config = dict(
    d_model=256,
    vocab_size=8192,
    activation='squared_relu',
    qk_norm=True,
    doc_mask=True,
)
Each number is 128 + 24 x the weight over its row's rms, rounded and kept within 0 to 255. Layers, rows and columns count from 0. Numbers have three digits each. The size before them is the row's rms in percent of the matrix's.

# layer 3 attention output (transposed), 256x256, rms 0.144, rows 252-255, columns 0-255
114:107157151122135166131127133130133131140145113117109132112067080140131138096159124100115097134116139108129156108162128106141145113146119149079128096137160148065146109166144144107139096116149156135097152133124150122124154142159154145088126147077118121112144138130083143126118142123149168146139174109111151141087127111121099126147149123140178120157090124145107104113114120101173116102105130130104166147144119114131142104138120114117143068139129103077126160122144163093116136161126109104116103131123131139147113148101146113144147094139094159127130110128105117139119098077124120101144101146105100144121176136142110096120146121129077151134145101151144106088116093166189066153105142127109135140120153112163125115079104181163151143150145119114116141153125134073078165142072124
108:098054131171150116105114100123112114156088097117121117143163129126143190126140128139119066148108067144169099148130166138134110141170132102147153114148148128151175160151124114174134143142122126147094106124145130164122104102142155121170095119151118123145132127119139118121116155101134135157145078145091091143107136117095168116117127130106123134103167151132169122079127109122101140087136145114108117137122152073177142150135156131145186108103144118113138077123135154124125156123151085155144096120105166161128113117120156110126149160123113090123127142106129147113145148112148136111128136112124163138131126114131090094159133130119156125126135140095121073119122124106136067121142042143152123166128142173125141142113144127079137123153145126111104120107123121153147133160158142
116:170142183115085120102115146114129115140123136124163127142120102126157163164130133143147099171092091095120148128135113127112093122148099137134130140151117111190173107106159141123131138156153064126139097161147143117140135185121127124100153149107142140138098137105152114108144150192116126105116118111129112121140114100113127174108167151141110105149112121149096093102106116109135128164119070094132085127165088140152146143104165135164192163153148150143137126150143099115142124120133146146158126112145098139135101125183129111122126122135160102142118126104128142127172166112157104164127160145160129084108150125126126108092115120131161116124158110119138159147129150145111173140124155123130120139100118100160123149161153137090147148112161151105113119129180176111152169104170167
109:127075139142111129194168099090110173107149084138171149115079099137114136110138141131121092148132149132100094141120130124154160085109116158149155143127127170140108128142131117148155156078139160134153115144115111097120130163111121139146135119161155118135108159147100137130128130144126122086132157122130142125109129128125103111131106097139090104154121173138111102157078168158124128100105107173163158141110128144148119139109160099096137126169129139145092123118131120089122124112091174092080130120084099172110101136139097137124088128138130120146134100148137125175146159226135137108163173131138128141131089112114122136124153130145107154167095109101129103154127115131123142106121138135089164144105103105116101087119158149120137086133114099081118141115102131141146153138114102
# layer 3 attention value, 256x256, rms 0.163, rows 253-255, columns 0-255
105:152137183101130168163132134116151153101118161086123106140115115152126097128136155103120138083135129122105119101132136148124121091106117177132062145131144114129113101158146124130129141099120115135116118161158098124127111151142130176124142123123133115137110115121139155143131161123121089131110172138117136086135152137167140091118108144191119116103110135139114103129122120164180050115122115131147126139128149194091114160072106140113134109072123187120130186096155152096097157131130112106156145147091068127138121160134119087145121161129102122089135142137083101119134139124127120150093084125145102121160123119133127150140160143143088157094136115119132153161126175125127114121128128115101136089130116155136098085125081096100123161143095112114130104106155156131129152113136112
109:135153123130113158143121111099085124163138119103072130116179143126142106150144080125143153094157149148150143144119152124137126161161124124171104108120193091094127155164168101133111122146104169135132225107122133144160083115168127119132096084137090125111133095112119136126114103121135140129130136121140119163096141148120146122164152134136130126085147135148138127160175145108124130058108157095146130128157127097125112117120130149114099155125108078166072098103126152113150125165162115107095077121145129112161129091101099127108145104133120125123094114131136107133082128116115122131120111102118145118146137135135123134128140119078078102115110164111126101128140103142160100109146095119116100165066144099137125130115133108093127118142116146138166111145111101081096124126132117
103:131116167189133114108141172139128090151104128081123171121116117082153131135141098170108159107157097156142123103101141119115133137121116127084169114169133159110144113101140158095096105178113130122157098107141146142121151123147135138122159105068121139163165117123133094115100156092147175160127127145157103112159129154130124156131173168120150147117120108141114092137150129152081158174110120139141131091146155122136178105141124101098148173109166093133121139096138113122093123119192146162130162137142117127099113113128137157108116144087131123099103114114082135083175164133142122090130166140100123129132145131125133125106115132110155090115145129124121137142151135129125085150153156138125166171141100128151131117138168115090093119112113166168105142156105122141108099147105127
# layer 3 MLP up, 1024x256, rms 0.155, rows 0-23, columns 0-255
113:123125133095130153095112110156147138111107112135170095108160149137145123129123119168138176134128126101126104122179111146137107147166121106112141177122156173106107134155102137130168143148145132094153139156118156174128180117128125121116058073162088147071117178106150146125143124126133108160123137150160129127146088107104111109134106111123108134126125090112173110139145139089094112159129119172151154130165139170145152125138138112085103091133156139166165133172098093098141110101124126130120138155166123121130118103127119109161116134109124121122112120119161114073145120093082171173104141131127127115116108116168116179182154151128128166130118116144127144148098131117110147089104109149113141123132129142104147130121087125131149101154151120135143167160147144085157146095137093
112:162120110080126148123118147103118119156150125098112091151157172128111202127133129116149160135126136136095136090165142103139163115143116113132150138142103133138133136132146152158116156117116122118079116131109145124130162135116136119095089139086139069130121145098150089144118101139102130124145124160115133098129096112183160127127134127117100159111153176133166155097126154085158103087147140130112151086123132117139149132135119126117111116136134139134132094131102103074129115181147148077118108137097126158142106133122139173127163132137094103117124155141135135081097116112121177121146084125107168075128142109095109174149095119144180134100121135150132141129136138132135125145118105115144094093121093164129102125172159134112115123149065093099092165149139109115109098146068146
106:119165158121094154161113130145113112123120071167165135135128148135130109116172145090097177116125132153131085149121129095152079091156114128108105168126123132105130115102152105134059125109153129147154132110105145144130095147126095082136116113079108116136148171124131079087152152087109120113125160160165133148136131134106145116109144135150157146133117159114110102155074161125139088117146113144142100156103137164126129143125171111115144141105166140121134168151144160150167112108141153104166141121107148118097151150086085137146147127121105134107110104154163127159150123101075100139118132088123155117166129101105110132092112094087134145161131073142144107128144171130129153133140152146120086127098118151132113143117114127133102132116111137161142115156120106152129108114056149
105:098125119106114168145148131166157152115147139111137147081130090093123086139080130096145170145140135132132094142112132154109145171127161164109119116140130169120091139143124144086128120094141133101154123135106126140142117120082108195129118087095103098164189130119126125112144142155175108108102125087122117130123179138132124166129164101150097102158114103133113132098122169140125103171117100079123153149116137122127144121135116108127132114123155098092103147157168097129130138159128130158145184087174137161146131124120128110118123134114121130132160115074126094127130172108145132141113114159127173099083142091157114150116152101168136099160142132119146131065169081134126097123102109138140127117138148104086130152162144144149163122120127103121181137125141129129136119145097133
032:129132142110129103118126087135134110103125089123143105133078102135147117124090129136083116119132144108138100146102120171148163135140143102088119126136123124122134145090129146125130133149155083099153118134123134156136128122194151102119117136134141108157143149153123125128091106120135122081121145152098151183158089132140125150132139117184093125122110124131150123128134136177072144149090146173143129067121103155157108120100127128116177087127108133102101160136148130181129134150090206142145146144153130163072103142110135116129160104133130148120146187140153124123102094114162102170135136116121135168116139139129088110097145140126092171127178146117144093152113142110132121123094135103134139173137093141139089145111123120156136082126134140131073133159124119125136123112070159
108:131132139123166136111134082104109102124143105080143108117151115162129127149149098139165160144114143133132125176132117146165170134155125158170145087119119111125138133133091131140155100177105127108101117148142096133121106168125099165164118097121104104135114112131121103127148125115150089122112151109126128126190127099162112156180139132113162123150164149102109129130094093144120140115133185139140143180126101169165149126115096107123109131112117124143109150095128136167168160130080151144155118135127145092139129152152139148098107148101160112130155159121107164129207118154120144162110170102112098098194143093096116105094110122091147115120117132146123141145113126099182154134118117162112153160113141144131133138156127134134165102109134167120091115119099092117107125111166156
089:128084136090168134113139094161098183159129115147150117099109111153094104126136125123123114078084098192121137155112110102145169165173135118113112092125142096128157172093077099143124105114121149186112107140073154176086121139162127152134075138168152114139150137155127096107108110137089117141166110080105124099133105108153118131148102148102130108130163134085095123130118126158114129131104123144157111127140075089121143170118130126091152094151156103114101115148138109125131103127101119125152101149121137163101121144151182097127118116093139177110151129119113111090143126093107097117129116147122096135095160117124124124130132128118130154141128138095126108099176168128153138117121109131134085127128117090092137128101104142148161141119135110135120139171108116126112161135135142
110:110154114138125161137168103095122101143160146164147135178110100107101127099095124130115121172118120092063156138133126135141152098171154096120188110143129144120154140136137166133124144115165105145087142181154174103085121126110111077152124081083097135178147091158167119107124131093132134137165094126134166154134108147069107145149132104085143153086161129123154122105130168125138119088134106127195129131142083124119136122096136115164115110147095095144098130122127146104137138159138121115145095158122128123104163124139148156120106167126146138129152098158131103130131120119156126131100159119139160123122150168146121138127133133100101139094151120148122126105089129144131116145131162171121105115092143164078092134113125136150109136082125116107137132128179117135130131146128152
106:158099148110148104108124135071117115105147098130093071116130115135134146099144159145113086136124114148149116136141154131125119149138128117102160152137142141144159108139119096154108070113154143138141118110110151184125135134156150136145146139129144155136147176127114128102167149148090081131120135126114184118131095093124112141131188160157089120104097150103156126144156112172142124149103093123147132074137135111106104148163121167169152124092074131129176139159135130145109144094129104132122097139132161154062091112084118081137125154141116167174113145148084152123154099110116102156151109096133151128134117125153114153176134128152114139154154101134132127096106128150114091129140157131111133107156124065114114142145152105152117127098144104127137108111088115101123155114099138
090:106115138118084147150138077074133131153160101072136168150122119088114130105138118138175156141134160144146098158134117092182138137067153163157128130170110115129077126124154161091151139124106159114154152139085150109114109086119137095147146113138132117137112145138114129147125169116136110102119132133154160143151151105166114120080125097167130112114130175083109144154161091159086115137115129181152114128155124124135099109091104118081120184120146129122134132129124112106111150082161113123137127104140132115117076104133113098085127123130120124156117077139148111160111168140124099158147096119117130144114153105137113124130137113114135115143159134165156151161118107112121111138112088113093102128140125117091160127182158106144142186155138127127150152109089120135108115111138134
119:160169095129123086107068142138131137146162128080154131152125118123113138137149168163108139152115107129124143141132128111138105138163135132122132122103113123198119148132115154131147107115143128095099111111142144129124117170128145134156115142063143097135118116082124203122131109136121129093176159152121153103159114097166115113130158102081121110141104150121171152130152170146104152139127109136154103108116103170136129130149134130145122110125164146126136103099164124125139122107120112149113106119154119104109151137107154129148114125102168155093096113118145132166125085133150101145165180128140147117122130094101101127122174128136121154090107109104085118091161143092156131152130109134157162185173078142142075127105128146141109100113081155127088126143089109117111148094150096
099:131125172152124183166190134093108143134112128085125154161122117132144051122133133109126121104081150114131110110112157100095140129116137118139129104114108162122131148150163113131088106121132092103116131151101083159129122097147113101141137126129078139136123151122085100113128121171139168112137108115143131144117124117122143134118151097077152113128155117126110107120124137111092141096129114148159113096150135184138117111128129127085140136151071132193126141117132058088111162141122111101136099130125099087133148152147139130145154112110115105097137124144128142166120125096098136103120133127126147155141160121128123119070102140104149151141113181142188126120124124120131081096123145116125127129117106097127194125101129093113149123151145093116094130165083110111137155150081093
111:123132146123153074142119120102143169104144125101121082128146135103111121145137133130146103110121125116176081048132105100132138127136147137157129160181144160116093149131126099113145144142095126118115123123136070153128125145136152134103104113118160133118149109164092164101104141162140144147129110126125098160122116096155091144116142102143168146130107110177099105109146112103121078085125109120145133123174116128116149163084189103143135165094095116138099098114102062105100167089130121124126144134110138127102105128108114121111135106106110148095131134136139165130073136139094129131151138101168132117136107073143145104128120097107146130076155128120133121093110128062118133107142163138103137161075116142128123128135133135123173151126101141128142174146182114146155126125128144
035:127140141125115109130187126104135131107130099119117073148122107087151137134115137127099145156098171107118140126098123144164150135096118147126115130157088147124109116167089151156091156134137127084105149107131145150143126178119139132163149121102121107123095085119127097146135084078121113137155112127151160133138134153108134144148115134168135149158151134115180136153119140184101147131106129109124146138149167095111128106118106128156121115099132113105147140212143110166126154147167155142136123107156106106080070144116149144095126147131126121108124112088087095127107131104118132169158149113121137153109133173132106144087127094126106159097129138136164121119184159150103141120151109094103110137118135148123148145083123068158145135125185086151096158150102152142119135114099138
111:165132133173158118133120128137098153145117108081111129087140094120147065107114153111145188114148113156140137126097142115168147116099154122140137160093095112129127124153132166123126125145184094138136104142167117150139084146133115136112116115106142108155144143095187136169077074117140117134114117137138126113110135157106178100123112110145102155147125166123132130147088133129122135153166147106148124088085153087103137175101138113108121108112144173160135131129102122131157155146144102160125089087154115101113174137121117106152129140145137117160103186158156124137141116130151122117147143115130167155136132099180136113123172109104132156136161066166129150135148138165110113148161085117144121142122128147096144169119146138117129150130133107158158110119091099163136115114110148
025:145125130123148133133125108115150142111155125135134122117093133103092101112112134127119108172122140145127087135140099132133170132144162123142113117174126119088135122146113121122125118101123115117119116127166111088097120134141165078114128138074138133104114115108202111136144098130137129107065150096105166154136121124180130096132132101164120118126116155088093151143176116138133139102137133150161125135121119133138135145157118121069156154144096147098124141109102141139124124108106177106122149086153100134109145146113136149127114137166123137130121142141155113156139088116102203142134098102165163151131104160202093149079115135065103136115134139137130137128131138172123140131141111145089113158160114110099114156099084127148130167143166115123038120159106115115097123133132132
098:084152094110106102137152103127118139150157107165126110169133117116130082130156162145160140151115159137124103152121150111090113125115095147091104117145102138130143143117107166170122108150153117136130145135166076161142125110132115145191195168139100144102155121134129123156157120144181157108167150102143149168139129132171100105142160153160124135121087157093133098147135171117112152094166063088189121153115114129150131115094108130151160178126126114148102142104111132122129157110156106103125147111139165126077168126133121103134160093129124095125108113194124149148163144114126145172142131145155128152143151147101125162093131124120128144104098121125135138150148134162109150125114111128175133138132142143111085117123130124172114138120121156113119108111147118112112085146113117
109:118119113135170110123133108137126141079169159085104110134127133120132130175127118122103154147113127124159115093101099116158098152119118155145124174158130122115092099125094126093137112117124099131094165135172168140194124077169153137125100157142131164162082112124105117067115121126168140150104137144135098200133135126131154183123089134138115156125114148120106107122148087148112129086112142168127065117135130146084134115136080137137141140081155110129170133127162109155155128083121131143128114134149113139146163114149164121145101118119126131138104106116158145150143110121107136090131097102128107148129147161137157145091127116165127121153175122134093127105116131127116161120089085142144128183150133130122156094124098135141122124142128148168167137106101136128137109099081122
106:171108121163148147102128121114161159110147110129116126170117113143169131111093152120133146140130089124120088136117142151124162171110135118131132118128141164138127165113167106163131093120175127142122151098134123097142147127098151117076147073133113133141172132106100157123130192153130115089136129141156114105090159119142167163091099079141139157135156120103187123114134142153142160116107140089107121107150092098119122097139108126125091100154135101131142148137154178133115098113126105166145102134149136129115155109120139103150109132163144129146145139134133162156129111111164129110127134129164125109131129152111111110127153082101083152125122142080126106144140122156124120188141114144146163131099160115123118116105154116145117069111148080170108146115054110132128160103169086
029:142182158093173154099115120160127165101121152134148112170110099152097161108109131133110125140106140107134099128122120143100132131173127122107109168106130125158072188096139123132091093092140119116121106099130147094114125115122125141136119128150127132109136139143136147108109138096151121114149133122162150139118099163169108124179105134138078143135153166134105095101143150136138091143107138084129130138170088108152128105115153148123097110120141111129138144195113114107112105127102159146116107108106122129095118129149176148080154073101144132189155103128148100143130145142080135135155113081124157121122150161126129142130160111116132106111144119096116189099154176133152119122139124130158087099106129131130135152120145067149112094134103124084081149140111122168107110111104136
105:130124114073138145118136101150144134143143137120154149129130087131125134090179107109094115165092146096106130112158115128092163137115128146136141103167074125149120126144133128106093129133177146117148132085129113133108131119149131155119177138153131156132107153082109140135134180139118137054117151154129129136110117094105124148170160111070078144084067128141093138121140134125136115138123129137142141135113095144140113145139107132120132119129095143106139150116105175167102112073135166131149160136113117122100122172126137111110074162132108147187119164103152083119158105113130134149112137126136128102131164158142136131116138119126112109082115144066084118138153131134096117139101126122162110148084107124080099110155145121083126175108091150119133114097147121134148151094137143
107:106135113121143162113115127141164071140140177143159161119114080171167141134161103125034145132154156154110093120164136121169113132152130179135128113113116121145122113105133159138120145111119077155119105126148141139133116147112137103117134147137130144164132149105103153146159122162123137137137125142132154127164160137132134129147103119145155139099087108098145109146114119088121170088121089138126106111157105164116104121146127111132125126100134120146098104165155119133146129074125138180082096119146145123127094127118130132122133132105109133190143121147095133134107125125130079130146149147114160139169137124139141122143152106114149051145103111145143123106118135139109149129101101116121105153134130112158154113154145140159084146145134091158113135061086129101119146119110215
103:125156137126123111118165154128099136085136150083133049161120101141132120110128113143096113144158134189133092090069128093095132086111141118133123151134180173199087149115134100144129119117154132110109139136130129118108147145161108115102125140126120097129153126160118080136121078142150172159089183145135126126118146137133153148121094097175143140156115172148137102134164120139147087159090155119121130124116158147162133134155134125135117142123129106102164177093133112085146133174139091125159141151149117119161118125132155100141174130106118118107120082108114139150129147145125126114133132136161114142159121135100104132152120127139121131118134113107130088180134114115137129151109112118120102102098122128081183125108124129161143090103150146137165129147132154158147171106112161
043:183089112094131174131145125138142144110115088097137116139132088153129115143141137125130186082077167136138128096146114134125128105176124109141098134120154151091112102137122090103113170123122068119173159082150152144147125149141164153107132090130096134115129119139138121119094102151120095117124107138165117146118100141136140107210070142126095152088147171123164138141133124123147132145096116147117105130098118155120166143175111107089113119147126101102146152121134131118116076119137150085115123133111121144110073169142135118098168112099141121125115123123142166108123109116147146120168102110109145132122121118140119158129127123088113176135106137088148121088150139119184131131152154097125136120165119107113148101115090113157138138153166109131071125121084108143125115143127142
# layer 3 MLP down (transposed), 1024x256, rms 0.15, rows 0-23, columns 0-255
111:107140144138139134119159119148110131111092087099143104163169121090128127087162089127127112113121135129080170153137154143097180158163099137122149127076114153167156128117108174144142100136128135138123113133150120165122141136101133145159134143129148115130134154158146143181132124131111111119113132111092155140088181161107157124114136115123110115104119162132140130081146133072131107121149127108113131146150108188122139137158107077087112128137103121110146140150099132123140110124157142120113160106138127165140139176129134103079117139126097108138138089140132146117119142166107116114148132170152145142125112132143142126152133137105144126126138147108134144190075156129106110055111147111138191093135104100107130134084105107147158067086170087114144084125142123119138170127139118
107:112177117131103140115141127137145127136097121167121146156119134150125138098087104118121140124109138140106163158133162120116121148165142127123105119120162138150094146128119110110158109135119159098107125078137141166110145113146099139163140133120157129107121133159128101080108149143108148127083113113138126140093124172119173172164124116122150099138137123107126145173106138115116139138162158171067179172137079105117146158140112149125149091115132127141151187144129142148127113130151154118128126156130170130136120144118065148087088094149103110102170145143082150102127159099184173123106113097173139163142100100126140162118087166105170104087154153139093165139109142149130139126115141151121119144151147124124134089181152157121137104174109102152153113126154126156138142136118131
110:089102126132137132111108170099104185191207145107129136111142065134117148122113127135139114107127119099133104120087120120114093141137099150127141140157106185107136129062155119133137108103145167143108100134112155121109138137082133146123132126138150144160156115089130140165132127146207110122141106103138113161111141119148148169155128145125152127127150142155117126139128116155181148145144105136053121117107103098152135096119140151113134114132122117134111080136114139149123088126102101184090111109115141130134176091137141112144137148156112141119110108115127151145131131108121147097147127096123111120117107097111117202155169146101134143151122140104146106117156146112114121126092104106139133129152167124148151115164143118154160165147136112180144125123109160145149102161147096
106:118120157130114157172125084134108152142129109171160158122132137116122133148129156180171146138124176154105114121127076135151120117131120103140143183118114159145121094127106134131140143176126102131118106173138126115158143115133081119095093082102135090136136120120122151129101155120164148142180161094146140122129140116116177145156135141106163134147123114114171136145157128174110114152120124159107073146155170130146180147127099158159110132135154116134142106111130192152169108094093097114162118157122120145107117138109143158156141138159146135130129152102107137141116098120130129149120101164183126119167152123086130134121093120185092121132135121108133124110126122099134141158109141115135148122145145152109170150079159159100158144075084133154132080162109120141145132141152134
033:088061155165149114189136153120118134135142129124141112085091104121142120141145176110136146091144133139140157105130128124171140131185124090155110110155125127107126100100135093111121092152157119135113117131141103076112147123132120072120157151130145145085114136128147151107130153154143098124147101119109151102143154148126105114146119096109139121111133090129136073122076187108127109146177142110121130122114115145099098138109127131150124117136112117137165143119103136164117128120146124110132092126149107120113190100158104098095178136102142126106117162168079142128143141133109156148093119128122099133085078098137146103125134164138177122140110076127140099126095141131146127138127096113108083099177169111149143115126090124120141129097134111145078104144108098165118156140142152
104:135102142122102164097128079106042139159110139117139121099155123106095113161123124107126110104160130113092126167125144135101124150142116144188087112103146106151098115117105159158161141101122160121121119129115146130122128156144170111081105107133095091154115154120153157111167119153097103105124102133128166123135133117171088130154164145150114101131148102068094124101109154124134107145127165128120120151149129118114126128124167107131080170132122116111090113128104123144121163143087128140096132141110088119114155129143142137120070113113144140109130086122155134109128173115143128130162096110117117084144130086095129132139113077093140115088119105130115123157177100101111119153116149119118145137091157113140114161185117107122145083103125115143175163161156094123119109154116106
091:120125153128125136143097138079058117087086148136136149149142140131146132143188158134104122135143135135136128150119126116091128136127091114124111145105116149143119140106110168112166144144169169106123085112097134138120149099147126149144132116184123132119124108106141132090107155167065115122127115111094140104106137108140130159106122146088166168145115116083127113154107146126137113126109162127118137106124165153100151111089146181154111132148153132120148087114111129140125102141129117130144144139147124098110141110144155148143082128107131165141147070155085177146129171156156106139111122104162110126139116177109118132097096131100175122090181132170158110152092142124156093154131115138090177131101128154099145109145102139099084141143114148113151096136129169106166107103126103
104:079114126124097137120122135138185118157145101157125101112146117109153099130099135117128080121141134146111123067085085136109158127113173102161139154098167146098105138127116111120140153142144127079115153157113122137146110146127111132126136139102131133123154125117106144158112113148131137138157103145142134141120151122074124157146128104109133124152110148129166095082118145103123178161149126093142109140112108137124144126158136109141146146171079162119138145124109143154142153108136132134161131156115150163124147114106138105156152116135115134117191137101108123175158148084135131100108155130144124109146148173118097131135115103125157141094098120107146139158133118124163129051102146106141155167144132116102142135179111121129124050105119170153107087160193147158105094127180113
107:117076132133153158156135122129095103123156128099170164150121134093174104107143144163145146160116153120122114084160142093131130163092138144109126069144101132103154091145131136171137119132138120137147132138122124148083165141138139135145147103134116078166156137115152105119132110121095123133125161119157122103116114121150105151126093121146166115141179129082110165141140137124146140149110117159118087156142141122130111103148102130126117129135149112124129163111143147107114106115125131122103098054122162160161116126146217135114100160127151115158139132162132101122115144161125123154103113135092161145104095165140103102163103178131122139122085146120143126103122106058129134137135166108130139080120115107170164109109175121132138114087103125113113105132073160143116127123165119
086:127165109112116165120115119125115109165137122142112113156175118129113137104120118114144123091109095152129134137116117090093107153138095149125102126109145132136178130102124149098140110194154108106143141128140090108138098157132151139143152128131111150142159136116120133109096131126107106165114143116082123100115142164074136124173074144088151159141103106155147149136119133115150147096155138136097126113137140100118118152090150155189168102106079151185135142098112106135092122134197117142128114132144110115157168107113161140127127118098083150149143101167145103126104163121112140119147120131110133110112104110091130100127130181138097130087119151126098104106109133148126061116189156149091162137126126153136126096117125115127082128090123140104144097113155124144128149069109094
118:138098191137066105144159125148158161146073144142154127100133142099136114143156143147155186113085116092125105131107120150115142132147073141131127117103167144119130103097122101134157117092151146156095139130133090096135161154125159145121122177163170112133098102126129103078184176148114157173122099135111128136108127076127137113126143149195156179117144150119149139093143120129102137120165138087127107109120130125114107136159115138117145145100129094130134110139103107139089135138168119102113122148107081118125130103141152134132117104103113132167127120114120142114121127126108150133150119154125125114121094144106137154150117144134097110132139143134149142091096069124152146131138096101163144140129116134086107125110097113146103124118095096112155100133085200131167112120150092
106:129133141114192109145106152117100096149129178107115138128111089103209118112130116113123141137135153128128151150125109113111083144083144149126148110108123096148103172122186121156080151130112113125140143162100129167106127120123122151136154127153164142131134150129150074098142149083121108171125106126143114107106158137121111117126098112099155103128120142159135138151123123142147163107128079142118125113113192122078097159142106146130141121120089106138135156101104094107123164137120112142113122149149103128146099098137129097135175090103133149095157118119181140156107146118127141139110114121142117127123119116141135156145110123149138161166087137134133163109095080090150135105163174198130140146153158110151160103120141154160118131173123136123133087171086127121102144151124098
107:144128166126126164138153139077155135130130160147121161145109086122138112165181132086167117132110151164113087133078167121089069151125141121160118121142114132136132157093135147130126087149112135107133142153138127149131118162113145101121108118147123137141146105133074090120085099138178153161116151149119103186111155143124138171147138131126133123181138129120137130132101086129123131140112112095137116123138127080119079083125120126133147139104133152136147096129100171117100182140138171084140152092098096160135137137082142116140067149099114147148141172155117147108160138112101143128126159133160121140100096131153171168178137121134133102106076119140137116108080135109127118133137125088139147126159096119157161142108118138139158153146123133147160123126120133124121160158129093
043:119110164151145175121095097141111125103119121128122134119074141139115175120110112132145131117137150054094137152163127136045132131114152126134142120123142133120108129122130092106127137160109180162133116118115117122175134138141133099166098100125193114117141142170147108150101120128133159134122134130120122099095136152116137146162138114095144138151141128120119068095133187117128113172186136121149116136115149075073158133145101105117128129118142115187143160170098097170141160120162133126136145108123119135093166123142127132148127137115134178148127094129089136140147125145123114109093091147126096131111150105131132127114113126140118089108138146137119168166141096160139135172106137170159076137131114125134122105136110151112184104108086131131143114122129139123067102107119134
114:128123104142140127125095153148109076100111159164149139097112102133110149103114128124079134166101153142136120135151158110132106143138105100136088101118150149153160061145112141146136115125160099102088097137103124152119101155119101181149102130113110101120102157116084156133137130185112088152172130106192119090129118106140121160123139120122136145147097130142139117108154144120100103109133110136157123110143097104121124149101162101167129162096137121136090085148080124124107162137161131164126117138125117112130136147137128080158140115083134215124191102137117108101168133155125137115108134107130163066154146141152135152118118131137157159128132157154149124119134132128137137092122132107118155144130125125158093081136129129115169125107146129148152100112160161091112137130171128
020:131103155139114105131127108111144059160112121121121124136111100137125159161115130126152148111108149092104095125156139130145119132170134124153103107126126144122106138108172102139126104152127154116092116140127150166122164145156149129125116127073162132159147129141149115110103137131106165144055117076121148157163145173164148136142115126155137169142126099151117134103107082148126127145132155123152091127163115136129116121110126145111117108173161140137127150082087138123115070148144126189118114152086116160088113098186141122144121139144125153134116084109116132082173166144134142118141140140097095168150142138125148131146139102074114047121105115112093156127122132109167121176134152155117114113144134130136146088108117122094130078120120150116108148124113103145093111127085126
100:118103115073167119146129133120075119148125111114159128124142126153116161131118183134116135131095106101160140148129112117135132105110135129096110139131121111162135144116114153117124139141111134106117112063171136128104171150128133087130152130151093112152145099160128110128103105155098101111133124156141143105179120137148143139145134118153123088124147136120088113158114149092127129093115110112092150131179136054096162101100108136126159109120148145086102140130155159140169140171103100147150132133117125135148155134169071124119111075124113094120111145187109110112108123111104113131114143146066050098098121134121085126098121177130134134100106080149098128173121135119103093141133120162150113124143134139140098131106130159101126139137124116158182107126119130117150174113104141
106:135153142111144118162141138143101125123118166135132131142160121137120126145117094155128138111108069110127105143113121119109162142095143106119153124124111134178148141128095126142135131169139143199076102156121116137128121113128091130154129160215127158168164141146069151160114148134102125111126114133114114138114123115107155128148106120095133127153129114123131120141088132118149137086130132100146118152126135107143123115131168169097096127148162158163117146176160135187136125110161138146105104134117105175109119108128097139156152127166098145086165083138142130156121156151119134117074133123126140123038121124093141102136155099105095107141143110117127127089125119135170095169112104125131172137126104106102155084147121121128171151146139165136159086141108149159111145127143102
103:120140098129127163166140168094111121167145093104126124115115113117076135118156116153129132138153127156082143109164165156098124153097081147098136105113116124154128179077111073146131094145160118104089146100135143135155162167112100126129113158083089109136100122136094109125105150172137135149103166111114131143122161106178134110118171134137188121117142170118083123141101150106114086122140110144143113147105126159127153115142128104159113140164160147168070124135142161104111134122135130135134123119114127175138153152113086122133197146125115146118127140148178124122126097122114106128117109122120122132113108127070142134130102101098134120129122134167087129147130143132108102126110129144188121146120123120117181147149110119158134108177139141115155113102132167163101145107154099
039:132135106070109134142104131108138118078097104120098132126109119206101119151128159108132143137141152081090116129096126136130135135143144130136100133133111134118135132135106130166141133162133157108101133134125123141094139146126089128146096116143154112128129116117134074128121107130124099111145122115084094147115147104187156105140117097178124127091116132109115104090118123127134130160105140121089074119191123106150118108111113138120152155173119166165126104166140098162127061126159137091145114067177126051154124104128146125144156132112152156125121180149097125139158127148121115082110136105130092128142128149150120110146126135123186143110161140121136122136122094135088139100149122158112121124100126141172134130179135153081128160122145144169146141140137159131083138145116120
111:135120135117102098162116139107145117121132146146134127113100151140126125131156140091126122137134150156145053097164128171123143168123144158095165093158117156131090137078122146121098098121131139170105091114110104109073121186133107134136139113111137185121120147109137141134142147143156162109136119121108103140136170082139132117165149129127108105112107098130074132119135153115102120131133153107158150148160116153094121124125125123107136161157166110141133169141149120135150126168117135081160123125072142159119084132094118162110134159084113138139110148096111134111141144098183125087136117133080126124113122111157082088128128143133114152160163150122112116131105112124117102118048127156123115099167104112146095093138134106102142105113126101085105096131092162128166117101140112
109:135099133129066142178117138169143103082120133150149140123096144093142134114154084136143113105148151145081138106167097159116090149148126123090125111131137134114131127134158165116129179089122136132109102166116098126120167091093119109112105117146120119159130124068096115102106134121118113147097108128131094165105151100148152085132109159147136117107095105153109105151133170142135152128103129141137115125135167164137151137141118138140125143137088146105116167144111155131115118111123113148169099144124103094155124076117077147100156100125152145133141095108121140149129112076127131144126161157106128123106096109095111136152142101132143130125122127155132149087112152083162113087137120169095124131141165148137084071143109148150075117132136125132099078129107168139152172112160172
106:099097125103090105124103109152129077106135136113124142121128111119136113099088154154124103092095113150115158125125130135096150140086126130150140108111093075134098142114130106172144111140096129147132184138108132143151134102117078141142144119100119094084104070127107145155095152175095140100076127146140124130168105141118093150124107151164160101095138135081092128146115108155103143158137099142111101175122122103142131180138069077141088149194133138112091112135101127125159131120149116133133121140165081164184171080142154119111156141110131136121133104108128144154099141133141119136101098153093109149125176138163129130158123158160157111090125106146119120157151134126139123139107089136110115149168105150156121114135136114116127148127159118141120128136152157119114109141128125
058:134153112085087117136113128106072102112141151150119128108141117121119107143127104128116122129121154166121109122104111101111137091144130114119166140101148127138098129116120116106192122147114120145124117127073094113174121143112136110174148151139112131121162160084127124116137125143184129140102104153092177107084086128126166178082162123145121124156127100104101142111130128091148180102173145106119163137137110129113104065113147136139097108140148146124122141115135167146137132133153113109131132145119140181111144118084158154112103095142150156129139154113132143154116143114143139170099113111106142101133167112143143170116141137134135113142172184157125104138077098098123099133118159090126161137061144126160156135145117104083122097141150171125128117084111149152136163155109125